Weights of a small GPT-style language model, trained from scratch on English Wikipedia.
Architecture: LayerNorm before each block, learned positions, biases, tied embeddings.
Each number is 500 + 40 x the weight over its row's rms, rounded and kept within 0 to 999. Layers, rows and columns count from 0. Numbers have three digits each. The size before them is the row's rms in percent of the matrix's.

# layer 4 MLP up, 1280x256, rms 0.225, rows 592-805, columns 192-255
101:546510497508548545456476477491462485437524493506498429524535463510461595510516467588534506548432520467548446528506571441500551463521527414524563507510473556452546507493504462427474514418504420
084:489497505410539504456518521496504591501511450496567496468525524500425495411494497558496522552421537538462441504584501502520518571457506495504488588529517567531506563449521455453503507468487431
101:540513445400424571468459482475493432514487495509500543444507538517484479515496462513504573505502486483573459468490594511481494526451480508453515517533444477490554491525557479526482550596473491
100:615473487463580550511527492563522553492432566492495544481480412527407451570509495531541488533455514469538545482507486543569460517511449527479556480410547481493484611492501507495510501424465563
102:553499513592445481425502526503448521515548472461509485556497520467503539520528489477498516441515498534487431492503456515403580547494504480446524509522545453468522506570435512493526540583407493
093:529456526514544450443509473485537515446565542501516459476474524496472539461593518496494493586513483495514509494480530442509425521496462504462467579520460499473545526506510534556539489537493463
093:472429520450599493532483537541531550524583523473538503518487474498470492490547473562477532510429465467473539487567498496521540585459500520507513461490533523504455485511455540511466481414502567
092:498556496481429452558517549555507457558553474529493544489482433480483513547506546532422470456467488511528457548543501568474409456489513524527475482517486466530423522519534511510470470472507544
102:498457469491488511504561530589537494434559448467525524525476481499480456499472523444497483506492505580509522478529549545419498556473490462469510542414520508516442539500556543435529472472436509
089:506505452504490504504496457518498518553475531491421540516506551458455506521507559445500478509500467522526468526520458552472549433532578421500485451540590423459533508519527524587502473509474455
103:564516426573489539507508484576490509476462579567528482444442496489513542487519517531488513459447533537461515379523521450415459519449468493497498552561490530507516531521511479558435552486519508
081:491471490542501490560534461596453520453444453445472494577564466485546493524530526513560512545502464520473551486509504579431561472543523525474515524539511538529460531447507566423463489502531455
095:443483506461495535586501488459506547474516505511529519437527488520505536463530538609472492531482475571534531527558468559521445462532484468491539514527512486452558467433491507488556507459508490
096:575458518470478424486513505482466466520564461569460554492451444441522500492444452565504545491453540499463532510453478481459477432431505567535490480434446537522432447472523496553463505581527497
104:517503505501508489534472529518522517483546514517500521539533432540503491449468547491395471485493517484548521395461464478548464540500527494506504493533533420563527536484579520516434528495453483
109:545516462408475413466519460548533473573552453478504490482482487545559462493514539514527495527521503621499465463521452486472505478490499509435494408507510506496555504629566506506468475459463533
100:475507518444502553551486534526537461469487468466467617476474551454457531509505454534451523538497593586471488475504466457495463497578526410510519461492483526397443490449536551497489531518442576
099:516486536537491431449545495490474535478538549523494535505566470477470548456519479492456522518478512561526454464492495497502525490484498578524431483528525414538477448512435547516519464520534528
097:507441478532540417528570439496505514472531514571469472535553543454450541537497484498466534555531473529447531517518470547475492472464483458495492511465526545512485418506518508489475470476488468
101:528474446422510527524437441522506540482513473512446552509542497476479455585509524528425391479497414438528517507452555484496521511481508514468509534520469495482446483553506541462448487462470526
108:477518525495420550500522493536526497504566476560505519497562514517471468524486478405536543494518499467534484523394494544512402534479504504420493499486491432478527549450447519469496512529578477
105:524523475461532553479496480467535526527561502469465520548489465425500530449470555484560514513471559528566443537434526480464552511386436502465499474479521548469515465518483467470522465462473512
110:513516467499458475496462504495516549574483506477449551499481482533550517518564506501474497505549486495426507476502511438525525547450486468610497495449444450562494551514550542419436511460424516
109:484556511472464465451482502469484517542531510466450480550489510512531460532511494536563549487514495512534494604456454580521519468488528514468537453520486504519530504503458472498473497567534511
091:555534503554516479480475591567519526537468500567512453501439456556530482448529557526489514459567551514496531490448447479449447447465538417524485531514425436442460429500497440482509482496574496
119:525578554522471556510539500522426488569481459474485508503523549492486481522490514551519508435446483494500465494477476576488585487522502544443486523506515447444449480500512455412523432516458535
101:498555515452544527480485501579529476467518541472550470510561406526455467441573519525542492458491519563527483548479552501472417487498499512523445559432538473517437471537525517479594546537523495
099:513431533438566481528502461437545449492505478450506424580505480512496523470485508586498495523497517456413519488500493524439499549521437482468511549523464518558519474552509463489510467490571572
093:514441538539423506527523472533510475459475562491534492524478496582441476508449567451548463547569547507561499536464471558502465500514492557521545503511480469432451490525461426520511481502509482
100:552572475517522578520496540442488499401419438550442476450508549528424494505514467510490570522535516512500442579515498536522530461568519454447595521476524507542525495465538525519473486492503479
100:501474503466502532553482516510543437506480547495543430415469469481546421491510470570502465481487515492509534527488431504496506478499521441533477470605521504449482423535471523500471472518518520
100:487482497530456489565565494529463456526497509450529444501492536527519478503507433538463473469534539465512505509462446511533552558490517537517448469548498492507542449463629511528464431439485566
098:520540440520530563529518486478513512468509500508479484397507483464495571460545491524491485458483497515460467445515467452508496460519514493498445523452521482475531514511490498539498556520468478
094:477526570459478473499535533492528476440530416469466545474470492476469551447460478512420540539517422467525499426487451482527466418516541473468502469519492498553503508541477456492451428525510487
094:531496480519524491500413482567510530505536479518469534461512540480500563500548500553495499512506547542447474532513449484479508470485474460477519549509557474493563454391583515465445464575508453
106:457516437485471517558571424492535460518557497505492451482481546535492457527493527462503461516464443554470415442515468484533589550475500495537488504546499489519524480534447414539568501495487508
104:506496407519461488463540500444459505533563532483514534504496505481498526477475494573475500473520563548554507404458553455437455542500477490508517477485464461526559562484395496543500508460500455
100:488456483552422514511463537570452462485462504502597500436497447540516522518476502540436483438501508501522477504503492443527480484511473435525514517529531441468495553503548510516551469543446472
106:495504515539568410485514513469513383599575498530443525436463560551548464527517494521488507476519500511531507547491519556476526517544523581443495495533471459558501541539569556454554484542506455
097:504556443505529492526474538536471534519495477469420521444450543495557510431535505453494450422508506554547429503533457437552418440459499416505480510520456509491554405504441475457494484532459432
123:519562552480503450448509517532556526578512515472484520418386512484504454490497539518526486488486470508523549544502397336575508507501529400533418497485457532569510572515514509463496464488509476
110:473499544523488452534577481484539472508524501519502465577557517511485519561486560466490543512522422469503539489519538514536522418413517527491496426486434486429516569533499559482572425539529521
148:564508484484507536526491539489507495482555474499510517529534499483487534469514543533514489522457434439516462472469553520486466452536519464489482466478520482500503532495536464512544563529534554
105:550494495513416449492538470480517535483494505531512518471500430479462426473438508546506497489467500513548517529532531479533509498550566467527513426573497552509467486462464510472461518552501500
097:501470528503503595492475506477503493480522452472409478544508528543499502458571553514538539473602468498488494479547482568528581589531503544505589574559509460491552475518467506550508535421498502
107:538516439510508446482469571426449473557470471583466521550529445510512512508512496441485544514583579519457477512563468528486471548493533585447523582533540559453569474577464460468535532529450489
096:498465483461492555536413479507466476442550565522472497546484426542488490500502480444541491511520533444470550450498436482561448488464499415541535569514475541501487559511480535533550528506424500
102:504452561529516534529547477500486524479517520495513520492556527488501492538543506499471549483521470412422497464538561511521539508482486469501545470536593507568515523503474512489543481463464556
099:498471515466585527498548526501528488523520490461486410470424431435484497483536501524471504450483522476556511480520499496534441500504462570441472463462538450514532488501549505480556523520429569
089:545523483519479480509497504522540469565531508454427535512461423482564379496424521542458511499485484534550568559483543478482482504493504500507467485528486480469440486554509511497448554517512494
078:519554485536432507547510472495628556499516482514502540481556577443513452482530515584540525520509477476587495496542483471525490446460513450517543519483475497503485478540511462566457527439509543
094:518478492511499531496445511587453559474498554417585497487413521535534545565505532530466486556470490579588415518499527467480520443500521417509527425588566543478512466444488476473505477512473516
095:477483415449507554462489506512431529488534510502534475439429462508502513523463561503485522470500535585535515559498556500508478469447529504510528494524460422467481528547519458547470516429484530
088:479461515530524510457498487530529454505485490470541531546574495555484495494522482458543522495457434500424542542535552542487538562494472433553500517519536490460451476516447539493449533474529506
096:482458497434454518499517503515567486502480497478560477546520504485450418523530459498456433482535568521531507476491417449486494518449522461524527491456556461528483496472388462424490425509483492
111:524460502462425466501516497492504546573491495484527521465512543555535522496458539488461500503577518538479461506595472484492458508455483439520491548503513502548505557529484543456477385571447547
120:461511532462470447443535543516502551551481492501535488517513469517448516410481468539484496506538534534525531529488443532542485523376564519457508485539513478475467484542470536503465520453519535
097:467472488436514564493532517548538493500527459463513527555481464459454405469539468458456520508512547529543460544507527525446461525519580506559547547557447483495493506537505474437495509460532444
097:514567558528512512426468466470485511531548585497520484540455488434482534502467505458505539536534514505506511496459398468510478432400515519524462489515486491518449448471481486474532530491467470
113:552506488470547527446567469531459542487519517516428505488574451552499517534515492485553513500532503511419484473464424477417429502539568460494572458468459491499503481450532537524448482496498532
100:528583398575486506570449465505502404561471501576416532448472528522512496456532505438537523461491489556463443522562469529591547484494509482512436416559519500476498512517516486492469454511502499
096:490478487499497453460565447507453522486457517500395503485501523558510452512484597447548502510451411572430506494539493572464540517507447526500378446494477497556479485513514508517511453596513486
090:456512444487542497477538467473515503452493492475464462524484569505537564526507538473521492459459499468446473635481524458503549540455525499530434491496444525492480458521414503536523471432455497
103:489449512530530440583545517483505522544505514495437509479519523533481469544458552598435549548475489452488509424389486572481605483539480467478396470514572410512564520445486571512486522476510480
097:556532475462472587560476464489564474527527473565529424534484482474599501541522596468486485451474589468574521540478550555533542465497493533490520433513513511476471481442519523537482449493495465
085:494508497535456492520465539455533436494542483457492460453552502472546473487431461515464498463474481474470588528460533568502472467519501601475556530485493517530558550434506539477520499527542546
100:451439540496391522457546528555573475476505528463447449549534566512488519526483478527510559500512579464449499472474538553444540465463537506536537499482453450516569490513490511477545494539514477
098:451592440477582489548504490503548526480534450512449547482462460449539513425487487456546504432448492487520534554543540524580559536558490538501498598448540533489463481472528493531573552477558510
088:502492504468547479550552558555521513548585517435579543529477465444461499509467475447410564452442497491527407452512535485441485504495561487421466435488494465460394499463540499517455444477506500
092:542542437507480507451488520512523503462525497499551557450514491519511528441557496428531521538436463472550511462510476442520516485422446487534470518541409504507487518551435533447496529514492458
097:476503471471446471528549457509513464556533515520529473460522544469523523536496478542411523545517503495470491507512509493509536425430527438477417460532531478531531469493552536477560466544480527
104:475495465551580587535528487507556492524511489487462552556473459514478501568499475526445480497572494523460490530503526508451526557494435457428478478456529495442496495513499517484529471553457515
091:448557527478514468508469561497523470524492498506569548486465540484472497499494515486510457425518470496468473519527520514474419468522485496432457422486448475468509489561498471406494474456451457
096:439469528464457470499502494532475492472508516495524513490465445487451496518459444483528579542506482523542489457510518570472524517515488434435502547416492480451525439522490456462570519463430453
100:483506511585545528511552536438455489539555556471472461549532503511490436553521492523448457554513499525490478455526541442499507505470457560526532496486541545507559494440503493522463562479482537
098:510528505535556519483476473509469505473473504501484574539540503437442481490526504555438515504490530559503491442546560462482511431552511472539506423528479439493454483483477463507479540506511473
106:485469508468501490500511477568496515473523544464499494487494555504456488535482517495467424443532468483511442422504537455446510504423483415476480508479485534460527456453485463488504506508432598
105:444430623496462441496456449553508534527549458498561519557567523509480450540472496473516516492528402458461542568533490574527510496501506565509562450458544469493494484526487489467505487556513516
108:449476506489536528527453468481545481561504470526500465536490467440568477533499516501526555568521584512492540519583519472541540560575413499514481508457514460540475404475533481532515487384465530
091:428519523416491492474540518519491495498487467529512441470473500518517528479517589527535396492567533503544490389502491448545496543451497501466535467544585470518485482537518484500549508458490546
122:445524508527504515505583467538512564496565447572473444520493538461529463534521499482431470411557541487436488466460441402478513427484498421485498457471514463526454488493561455544491534460529486
108:524522514513512511481484529494517513561468477493489517457524530441505523532525480488470499473538471454452492531532469428465477479442546504537495518474504488484416505510467505522437545464490543
089:546460542522504506469475571478503521534554516532474442526489486417583433589487457507444528528499440502478511477488473471476463502502553493484506543559518445487526435557527492544533386512500524
100:500521524548546488477503574445516468496565508488524542508510549458449463492443514507466458478465544539467489542547509557494467560449481488533476483472483549487463528509535566454441542497503460
103:444459487571488513439449488477483513509468500532508532461497503499481472425489440512475572437435514476521560540501490561445476509494559557481477557511442479523454520505490487494541503474558469
090:511490511520490491500400464450494491502566505424519461461450455525456491503458433463496510500532532486468501527460518528555497480538510514536558519383543519439421502524493444507504456531560499
092:433525515485425496531494464464511501517578519480456526520487446479470486468498558482523549528486599461512569584428537499492422520493483515498489473478462448501474481430541461482473446526477548
109:538505525589481535497455527505518544557508550497523514499527523422543579524486565439503445460568511526476578531471540496567562540495481492481412500587509538485546421434485504493514482463529475
103:539478519563530516509474477585467444417455437447545516517559456479470470456560500516443537455515575418507503497506561520478447477525493467487563526536504516519528450490461486477507564520546503
098:504526499463480510475484583453446527547496528411545514536456499527549569515471476527428508509435521537525499502483493479529525484442543506501468545414528591464578479518494567469458468497518485
100:513536571475459520423506475513473460468524509467530511511461478492494534550457533518487515429514482550522405523501486538490506481482513477533486549430420559478574379475545418497469443476486481
103:484506494497509577452469517492485523470566478520455560448493454441465494472519494501578483462526444463520528497451532511455554477489527555466449489563581415493496488504425484500574449536509450
108:538559547468490516489495388512468474525465521474530538489458609466487552518501467522495459507461516504443520574479519481452520457467524439489447441484523488445456503486429502462467493460443502
106:468515496448507533451546559486521489566547439482473558462522512470507486492492457489500518461565615500506506502570480604527489477498558516477487499474474481477493442478458437483516514553449555
100:384508551507498552561467493545476496497549449458453486511487530539532459495483503558479536422502510498517471517559443565428560494471490489438479484520547449511575519440545458480432435466553513
103:529547523474520511532540495535546532419543560489581465536498529485519527519509494417495498476491499535539532534424505488468447477505492464488467511450537541492502469463538497505455474533403459
095:572521475478466382480494516503490422510520515469502520422504543441533480490520559512472498477480505514478553534482533486529459489478469446458508481471538573467551416556425506494477473550459500
106:450571450472462561528544500498554514480585556459537535429432538503473428535458512465470541442552452506544522490508559504478504568497536469444510534463470561480485448445533461518493401566520537
088:447432490492527477530511487546525537488456552440498542491489512444611485487487520514446489529492552535519510504626463535472446480425465473533545481496468499471493496557518539525490438378545467
099:468570496496523472510500423542523551538476571400504478553478492514502470441524502547504531496478466536510599512506471505541568436400571533437451489455519555564439587522494504517473466470521501
105:527508543489500487486501548501490467517415503501513547530487446536555520526455503547423481502523469529450549539579491463543494527499544458515505579523453492524470483539529516461580542483469552
092:503455469564538544480533549441451491506435475470449509535569488528513459533517596544512492501527525525478475406492508500501448527570586497519516447519502554485469485411496538511484472534525477
090:504459478464464568452486500483517484497477562477507494499467451464447514474538495476532461482482464528543543435458533490446505514487485554508460536522449488497496465409509531499470459516485458
091:473485480460523468539575503503436513553561497525427556481528483498566504526511459504540477553500528511541509432460475562479489501553546502487455499479469486565475559494598544492527489523551583
101:518559484522470476554517471518481535526500472529550536510463563560519449473506458532514504503481521464426568501490403503545487514505488433505517528441472460524513500460455504503477488510505487
091:513511456492472554435443499501491543514507523512562490443479495515484491474500575535547504455532524547462479458601457501520491588502511515520497429434540487498487484453474531476485550487548452
095:532503475552496472496466535507527456406488488495424559481485497586492551469535485522402512478567428474442529468513479482515499472523538485507463530445521476482461436540498518496574486496472471
091:538553491454469570511545423468455531502508467528495480457542480491473459585555515481535450453506615555541477515521483448482468480493516480510485515494453495509514446527535475523491535493520514
115:522490495483559486514507466475523540527487480558558484477489477510478499528508467552540472457501447598550520431526516527577541556557511483501485534528524511533522579488545527427566537556501539
088:500528517522484481488545556524543496449506484496522526504536514533475476415472484568469451480549544504480529530531479509524496496453520527532506526510468496553546526586467525428528503605444508
099:545499532425583493504551474444486469493510496478436437475456504542489462520483573451478539500581587488474534486556561509482489504426486454487578449530445448530454465475481513542535514502507488
103:456510496548525516464442545521431543538500499513484535468475537531501503511503468513450484491573560517495532513458507487543440459454495583507455481441535458485529408428488539451557454557492457
097:521457516507433537508487568478512569481537539540496478531489477524482573512536376515536518436532555466500449513496537548506525505530500495550514536451506518516510476561572505535468501513562437
096:514476449464486509513441533469488426517505489532520532547578540534512570490539501490538523452515546530516525468475518558457467456508556572504492560407454535521535487486526566555572496501527479
097:559447523481487571532440430470524530545555486542534492569514588499567508414540500446559451482492492461535441488440532588511454495517459500516526520474583493429539460442531512542450479483562505
094:466519434514533492506539535514499574544519494462487498514519536508483457530451527477429474569511480509512497506569464516484533500521521437479556461510489545486480525500570506448567509467491544
094:497458500506511459492501485515548470423549437545464491486539475428499456457495514524453453460453554514448475561565514486520428500530492450529538431525402547452556493544503516485417484507499465
081:506408480519519508469468510419545454468548495542541462570420444501501512517463555387609528497531519473502532487489504520530468521567450557424490471410440510497447451547490468535526532472480505
108:498442573482512488543560462521518489515492477527449470459516533504516451498552520533476578495483454449451526560499441519555518508547546542493482567409471525488457481508547487529508505552557537
089:581503530419503449478537566479542506559486564450544514558535584484492516487484496495515478497536467510536489512565514515576472475550501512540546509546527524470448472513506524544530554484477480
088:420465457552564590531477504525513508556496554537498422466543510501512480488505514499466461491491495549522495482493522406554548517472510480494504517514479601553492528473490530482583611499490515
095:462515566488482471486439516538457465593485564491473517479514484470547536495480500506480487507572495509563453487456538590508522535479530574512459510453485468535535531451508550515460448531434449
098:535539508509515516534538446503492512534563534529538558456346519516519562476497477443450539474514434434584524489499512500494519478473586488526525435496449467466474515513498455501501519507479503
105:570481548495486542529498475506498458533468486494585499466544501486556479498502536556513458497562482453487524407477547473487483546537509457509526532501462507502421524520584566433488487480468476
093:516510479523490496454431493481509557513571425440540522581468469485494489526463565520465518436563566498555493517541469497563488497574501476501555457436503476504448502461487445513547534517475518
102:492521558471460494479508467467563497506439549516407559455456483487464518455502513425473458502508530534482444480528451557550530560492473505442530534504485472536505423489525511559513508433445469
090:474509549462460555517589496582499410448548535479580500526469513483478446475469521464456569494492484540493471512503491510510495479580504468439513512442491509534403532544586479460505534482444494
103:453537515553512531497508532557475433476457429423440486527515531499542436551479545508479465488500534491433478501504464518472468518515553497524496443465468433442473449461457456529469484440479530
109:564504483526454469407456497475449451466559472530505464524491443450518474540493524608489467541501541569495461493515491473495550532502574399480499472454546525530443480527519529462547538496576467
093:509505513518495503527539481517448555475490477441465534501515406497462446463480501422492530486449561505519473545494533517561489517455595462456480492558507525447515457456495520510478499480504515
108:498533495461496425482501457503533493582507431514459481532480553493472494452476477486409557539503523522535437621504482438508433489570495521497438541541540399489454463481545529495439513455559577
102:494537448431423530563505556483510461512534478555486599521496475498478518489440576503485446467483454535473479474487504460408422500504456496487524505412440493596467557466527545504501500519481534
068:481489482482464419490520523559502479535534444414486525488511488449501488525583421470478573453518464520466544544469447498480518496469520539435505428535459471483455539511463482450491566499533554
103:504503482563506485466532494521496536495437492521499396440544515509522535495493505533536502448501471597503460506527533523505466545505465549473515523500528453497544413505456499501466559521502514
073:483478495496508526553456505437488493546501473492439575443578487520466472437489492518497498477495509516472445482480494473500475517498508498471578494449573443479518481495518541563530459570480525
098:560572512474576480480430539427493423459508452461450535557541484505489488465560517493472459518549469556492469545514546417505461521533509418497520514512528413457488556494483445461489487440487481
107:571582489511556535492492537485474451510570543536495531436497426470561476552474566585425419483557477465530501495452504552492525542501453493458460454458538458386483439523448541477489477561469457
144:449506472552486505499539565468454488566548420506459501386480558495520480513594490463506478470476532524487508458512506478569538510508487548475508376462503508485485491439440458502466496570503480
093:511535520464536515454547546458489478569485455495431447527562497505546440477500458538468507491553504469482502499407505527521461562545551487442450464553492454495435476448543519477489496472502586
094:522487546504441515452526482537487574470533541470496453579522524498534434491486521540477534489503501497468509502461524559484574490466493470538494420434534519466521554527552503494514553509474476
151:444485475563438458548458531491449508472504518520498505506458501461524529544531494485502416548512494478500533400503441542488512546486518481497532520499573520500477532514444503550541465472549488
095:493418466536501357510524562571477505486558541528440456484479525476476483546540477567440480495511508454416563506519525460550487568446562482515543441507508553526547510489523490509522452501544490
103:486490526503562474444443488487455476478494483430483535468522457505463530423508457472545575584436495506460448464546462414593534458574487373541452537522503507558542499490476447486559500483475493
101:426466472520496502414458518524503480509561445510485488538545535530534468476528445508505480478509469468444520503535424577489508565499491481507463493490431502468457503474518421420440511529480532
100:403505523465495486418528492461471547504450482485488509521521525432488512486544527565501554451524541498420485477513593582503537501526468435482535448533580511459519404521529481556454535454494561
101:451522481482474504513452548557489493539474462508442485514476468591534513554458484544537539477511485428404554404504498545498479536493499472525550426450568500496453499499453482521505579499489492
119:500511521506505535504483573528436490516540511535484515527534461513535476572478465419528478447527530554389466425530466504443509539481489458488536478502476551452503468511487539456565493471538479
093:511553524440498477523450556508518533491506478505458513447524443430507420518480538496478561461514446544455465462536466544462412504444465549484462498475532472476462547496522514562501436581532449
101:496489498478492500506525491529512476474582500547541534476465468421497527509463500513512501437497519510570547536481499501477426463493504457456437532537432521522464558567497481461516536493480503
113:443501488491491520559485526454466451521481534513445447397487467512491494520490596528513484483565472507453534602448486551417510514555446477529519474547481547486520446456567469435488520482498487
093:535514457550535559527538497493455604454444515453497498532535571514448439491559493538500495502434454446469464435508513517421527478537495547438528520500534522486484544459562464531427510448440517
103:550541519563518548496463600553426441446482567566465487528446468503449436529557496440545494486484497538528487487480539524518489504431571526485474477493443541516514442571513550598429439460500470
097:467461493556507516480470488431493510478512513535544594501487449537489531497523556480453439515399556525471554544591522498510558504557478447566522528485496471418461467547474467497562493494578527
098:515503526535491475517603512582554561465516523577581488493493467465508449506491512513541522422464505557514517452516483508407542470519474489505508461422473519474418587476451506446521482435448477
099:470554517521518531525508569552498509510472510491553539468448393493463480471489467508464593524492495500548536514494492424508429495486512489539422519508485443501493466457578548520473510511502465
104:474470550478506428494471469515493570474530556522449453453559509416554486527557444463455457488505482544455501530475470452440524539506480549505442493507471495490502510481453512463488531486435501
105:511486447510512552429419476414525521479534510464493481493536539472555505421471518561501467484556508555530464478569463464525487501539477535481537521448497500573475515491419514584485521531468454
100:511491529504520534510583495552507488532486497490464557425462497487420477422449485497476474455546479500504500507504439558473518600502496533462579493488480484441535491469588508492515476454420522
092:569550485483517444553524470466525527520519514487563453421524536437539481556572536563433505499488546519496443459534591478510513508486504440596525501484448434508508533513480430425479496473538560
085:483465469471433458483549495502471496449557466485450517499484499466526560447563473518454483516574594472540504555515489453475488580628522457514421444539534488518478425468489449554478472513441576
100:515451479549523539551538499546456519509443449499475498463543539568483503497593544514500500504475468556488538429511541514469522481472463436548464543578462473446493474505502489490545495509530461
096:542474449531465544457425510581501546427482479480554450552540500528543532499465497552502456478557469502537478459484492494581521524499561479535505542514526555473450426469496462524542423502504464
093:443554523487498538534455481491419521469513486409515503440548482601510429461501487416577491438414496562518515539446538553521530498487500482525477532531533516542493553500526493459476470483457470
105:562502521489480472439473496583473515529560500457536460480559480466462435536466560528484435550469572545548544476532557514482441559471442487504484465474487510512403397458541490514493492531520556
100:434455534496548463574490517549498587464549541504527540476510413413472528516505476495464480473484492470509540524476476508473442489518520501505464566530477522514533492557505491464525501556489510
096:515485538435437510532459520448462530518521545495532444546556519506508487535511468521558567476510555522492482543426450513493445474497539536530531442441488543484455529453578419515444549486492543
099:457522460512523419493503480499496446536556560451471505464470481549513508476462532460504505482480552475452510496586504569488490444494489499488513485522448518488516489461589433533531452446449433
107:549507462496502472481561492367497512521516460518470474549465537536469529495504480582515505475514486497512485539448501495437487456519469415494519525544560471539529544471451466501534479498532496
100:484536568477476485487530505470477563461572498557535458439495474523450460485442544476486516501507483512511460455548489491514506518516570519462558490469441499461509427554559534462462490496449551
098:510504516517464430547517462518571485519577464553499471474411547453538473525470526467470559428475493475514469515488464502476484584482537478480518480443501564506527544514545455497507529533512566
103:533463498524487523546573569512498499566523538561515446493525486510539504459562551486450445516531482557497520510532583433555524461451443509451401519483490474545464433435517455481502490502464522
099:485493493502533492512531507520477520475451470536485523421509469562460485457564528503422529544450500574511517536536494525391526505540484501556547539513505532490538459515465497502459511437525518
109:448446531487526532533479469550542473465525506500522522466558495435528508510444573517461501491529530480533484527517522438534435471505504461486540492452547475463511477555530487435437597523516574
102:472458523489471544565559493508437490473448447515500471543441513549461465506473435561417566501458472480462492407488406524422485462452575529509461495491475520542520477542513527468492436455528512
098:565556533531476440484527463505546485518518467559525517521472433456452533431513482474487516510546532484502568535481490527519523536495584519452490479456503513456423437507501452540511442487421511
095:507539544571519413467539444485491473522543487571473494468520530520458505472527466449475537540492500483502469536559554518567560480530455493564575556477524489509436565548516514509517556537490459
106:510585499500476472469551550532548519468435448474496504519574477511430457499597517524479491500474601501533498496468408524508520504556435492472583598518527506483448461517480519439502444502480484
094:404468545505550464530546452463557544520526540472532550500448484467460532558541468516462483527491507559509511579491449482488538566482563418514476430434473451454452483531471501472456517489518518
107:544487491448457421419514485457513552583455557570527581509443460504556455460464505424490546420511503560470433451520536530523454510510504487553552438474497515519523549476505448500456485482515479
099:528402539478565536528467522461464529467470430528516491494480518541549447508553537621494485453536517483505526540549534493526589552535526580576517513458471492550581449508429489508494531481484521
092:517574584551433502550497467473534432455458608526457458478487493494451490516531571551494604455486412488450499469550480537511513431470514546561536487445492456547493531450378546517542515514511469
108:502513500580505444536438497541468476525520577531527420491472431506486478510471544471493568530501560510464453500522480478495492502495487490499521457512470516427539484524481546487483514486498432
105:486525515500494526501481538534521506477494541470501477511512496511475490471507428510452429512465574516535559478508505471500455482494505403466514534517523536467472449481539522482433518499471513
111:506554468444480479517456500510532428477536519511502527485453473520489509419439536497503462537527466485495435529558512511396500533448519531523426568509538520481493500525547481482521418489554521
096:526552463583439442480512527476511519497471514477545462477428469448452536463513582523517507516536493497535529491554498426492484533498500498507463506487458514575490530480452436552525474465484504
109:517538514443570505490495473526506499573533517541444524490481501498505465503421502539525493467474551459470510535470506565459490510445553488526502492527487532487546503514533427478536539441431505
096:493546453427524465498524582563485512510448418500522546582446488464551536479507489534468509492534602485444511489501512510483459517510463493506512466555498438473486575589527472500506537479541498
098:451438500558470471492478552551488478454517400487525505547510501521505561525548441505464512516484519559557515475494498399490511464445562475534551543419439518463477488504492488467552530475475509
109:527572487578485470581492502554376468492583470564459478489529525450441542526488541580453526559518572527498486488525505538465505523462511493521549417539503509531461493469511520487377483484505523
099:494522451474495443454465511505482572540493473469494552527489496482515482450483544522503537482495471481495550483547512450497433560533543455485495456495489414477492542432383556518470521477487495
099:469512477583486523547446467463508552511496520536474522458471580508494498478427480491490481507560465500519547525458500480474524465474588452538594468539529416516576522530532495415498525476496482
089:467530610452422589569478513495486433512505481543458505504436558432534544494523507553511511484517516497535495462491465552476582523524517472568466536481502463467493493531468518529457515485532556
096:507555461474501568528520449459552564485539482449533577442484410473472513465512536530471519487521506576540545481504537497496480458473543452574431484540428501440465558501434537453508551499548528
088:516464485522536538460571511549538439555522492452509508544494475398516444541475484540432520447501529609495405497532468526575531539557538504494548568490505530465513518478506519544551472454463469
095:495493518528509524453482597580443544565512480464541511505536452486489467393559377468566483541458497495530506473502443426571441524473483548468435520461510483533533475493483474572450508548440463
077:549549454587509502527543515555489485571567434478429489485478463484523455558488441531473529470529588527477543496507430561462541508437413552586547409530504495442525490596481542503477434483502416
111:540526551544515527513524455531476464516494461510506500584487491480528501456494523538439510498513524439535511474490455505530373521519506538463507463515449512482509412501541519469472547522482518
103:527470529498454478476455455513469566557579500479508522483519480485490474459458482530489515388539441512487467453567471473519460480523605542498559488536531538475520521485517463528445533464478533
094:464470519535525511503470503513476545487503496447580502474528451541516537520482459471494506570473549496550466481552478494528471471537507459474529443530471496475491510487526426452557493529482468
105:403471534465523532487467508529434435519603541441486524496494525487531526562597557466410459403493495554515474533466493518501561534587500442477558506543508516531540447509462484501484453449446549
146:384470466533572462452499507573393455568574502407463509456526437536516444514513480499465448470490481544412561496517446523469551592520562447512477446484499475560477506435512481455498504545478511
098:476523477545504484568477522510455542593497447510561469555547500506384521455557542450537460492532592436429519466511511491443447515470502475460503448539455450599540493558468514440481485504504515
094:420491482447450503467530509495496579530546404631403574575477518566469473424503472446481439504538479492508525445487470522554513417556568442462497548481491473474477446507489455447517502577496501
110:476609492543474551497467556510396518478537475561526479490517433495514495467570497571445501511473506563502534516481463461468555562428516506560471488531517564518526454508509538485477418435609509
094:532488475518538578509540572451480518564576503473565474483479454455506512496536491519504573518461530479505399489527451480559551484519461453506548445445550517475504492569509506539475431487482545
097:531450479533425527487464583471445448487479470450558474500464487553451485573452505473472482477532529574419491489527469480502485564479542506499515496547488482482520568573481475497529540531458525
088:567531509565494553543537551446516540541497494499476421423495513489429517491533433539530431541516489548494558507493506488456525495511484458504515502545473499526540526514487525495523450517531435
108:483477465543472479536613523423469459497532451558459470446477485441502531419456485568630565541534483503531508534514496529449520482473560437445510474514498525558509488531534472498481531507476470
093:459480493531501554448512542457427519539524555472430463443520479495422511427528430417469459499514466566534494547502542464529509486522476457549463532515551494514467464448561446481542465438449566
114:471496549475487512549502556481505447575534465515467473470425502467412450518483478530486485539506553537427458498497465509449476481487529634478535468509482520468503547484514456541467534487442590
107:483440488398443505527482512512481485497484454451468441552495528516518552542471507491484521521511571467517502558522477480524507491460543496514485443536523457535550506569457462498456451430563559
093:514549470483477510528469517443536510569523500498525501485460519483463484544441553491488568474453529555530445584450512465520497451484545479550428528464472541474468521521481514473520501450542559
108:469527546514475468489548550592479500503471519574557533427453508498472499488499519579478467551484492551486491441507453531478535515518455536508443543469495507472443550534431581455493461543514476
104:488422533503538471485411544488520444541489517449412578509472497533527462518515494535559528511500470581394502568605520528499513527488465476494500493436559494510482515538531571564542565505479457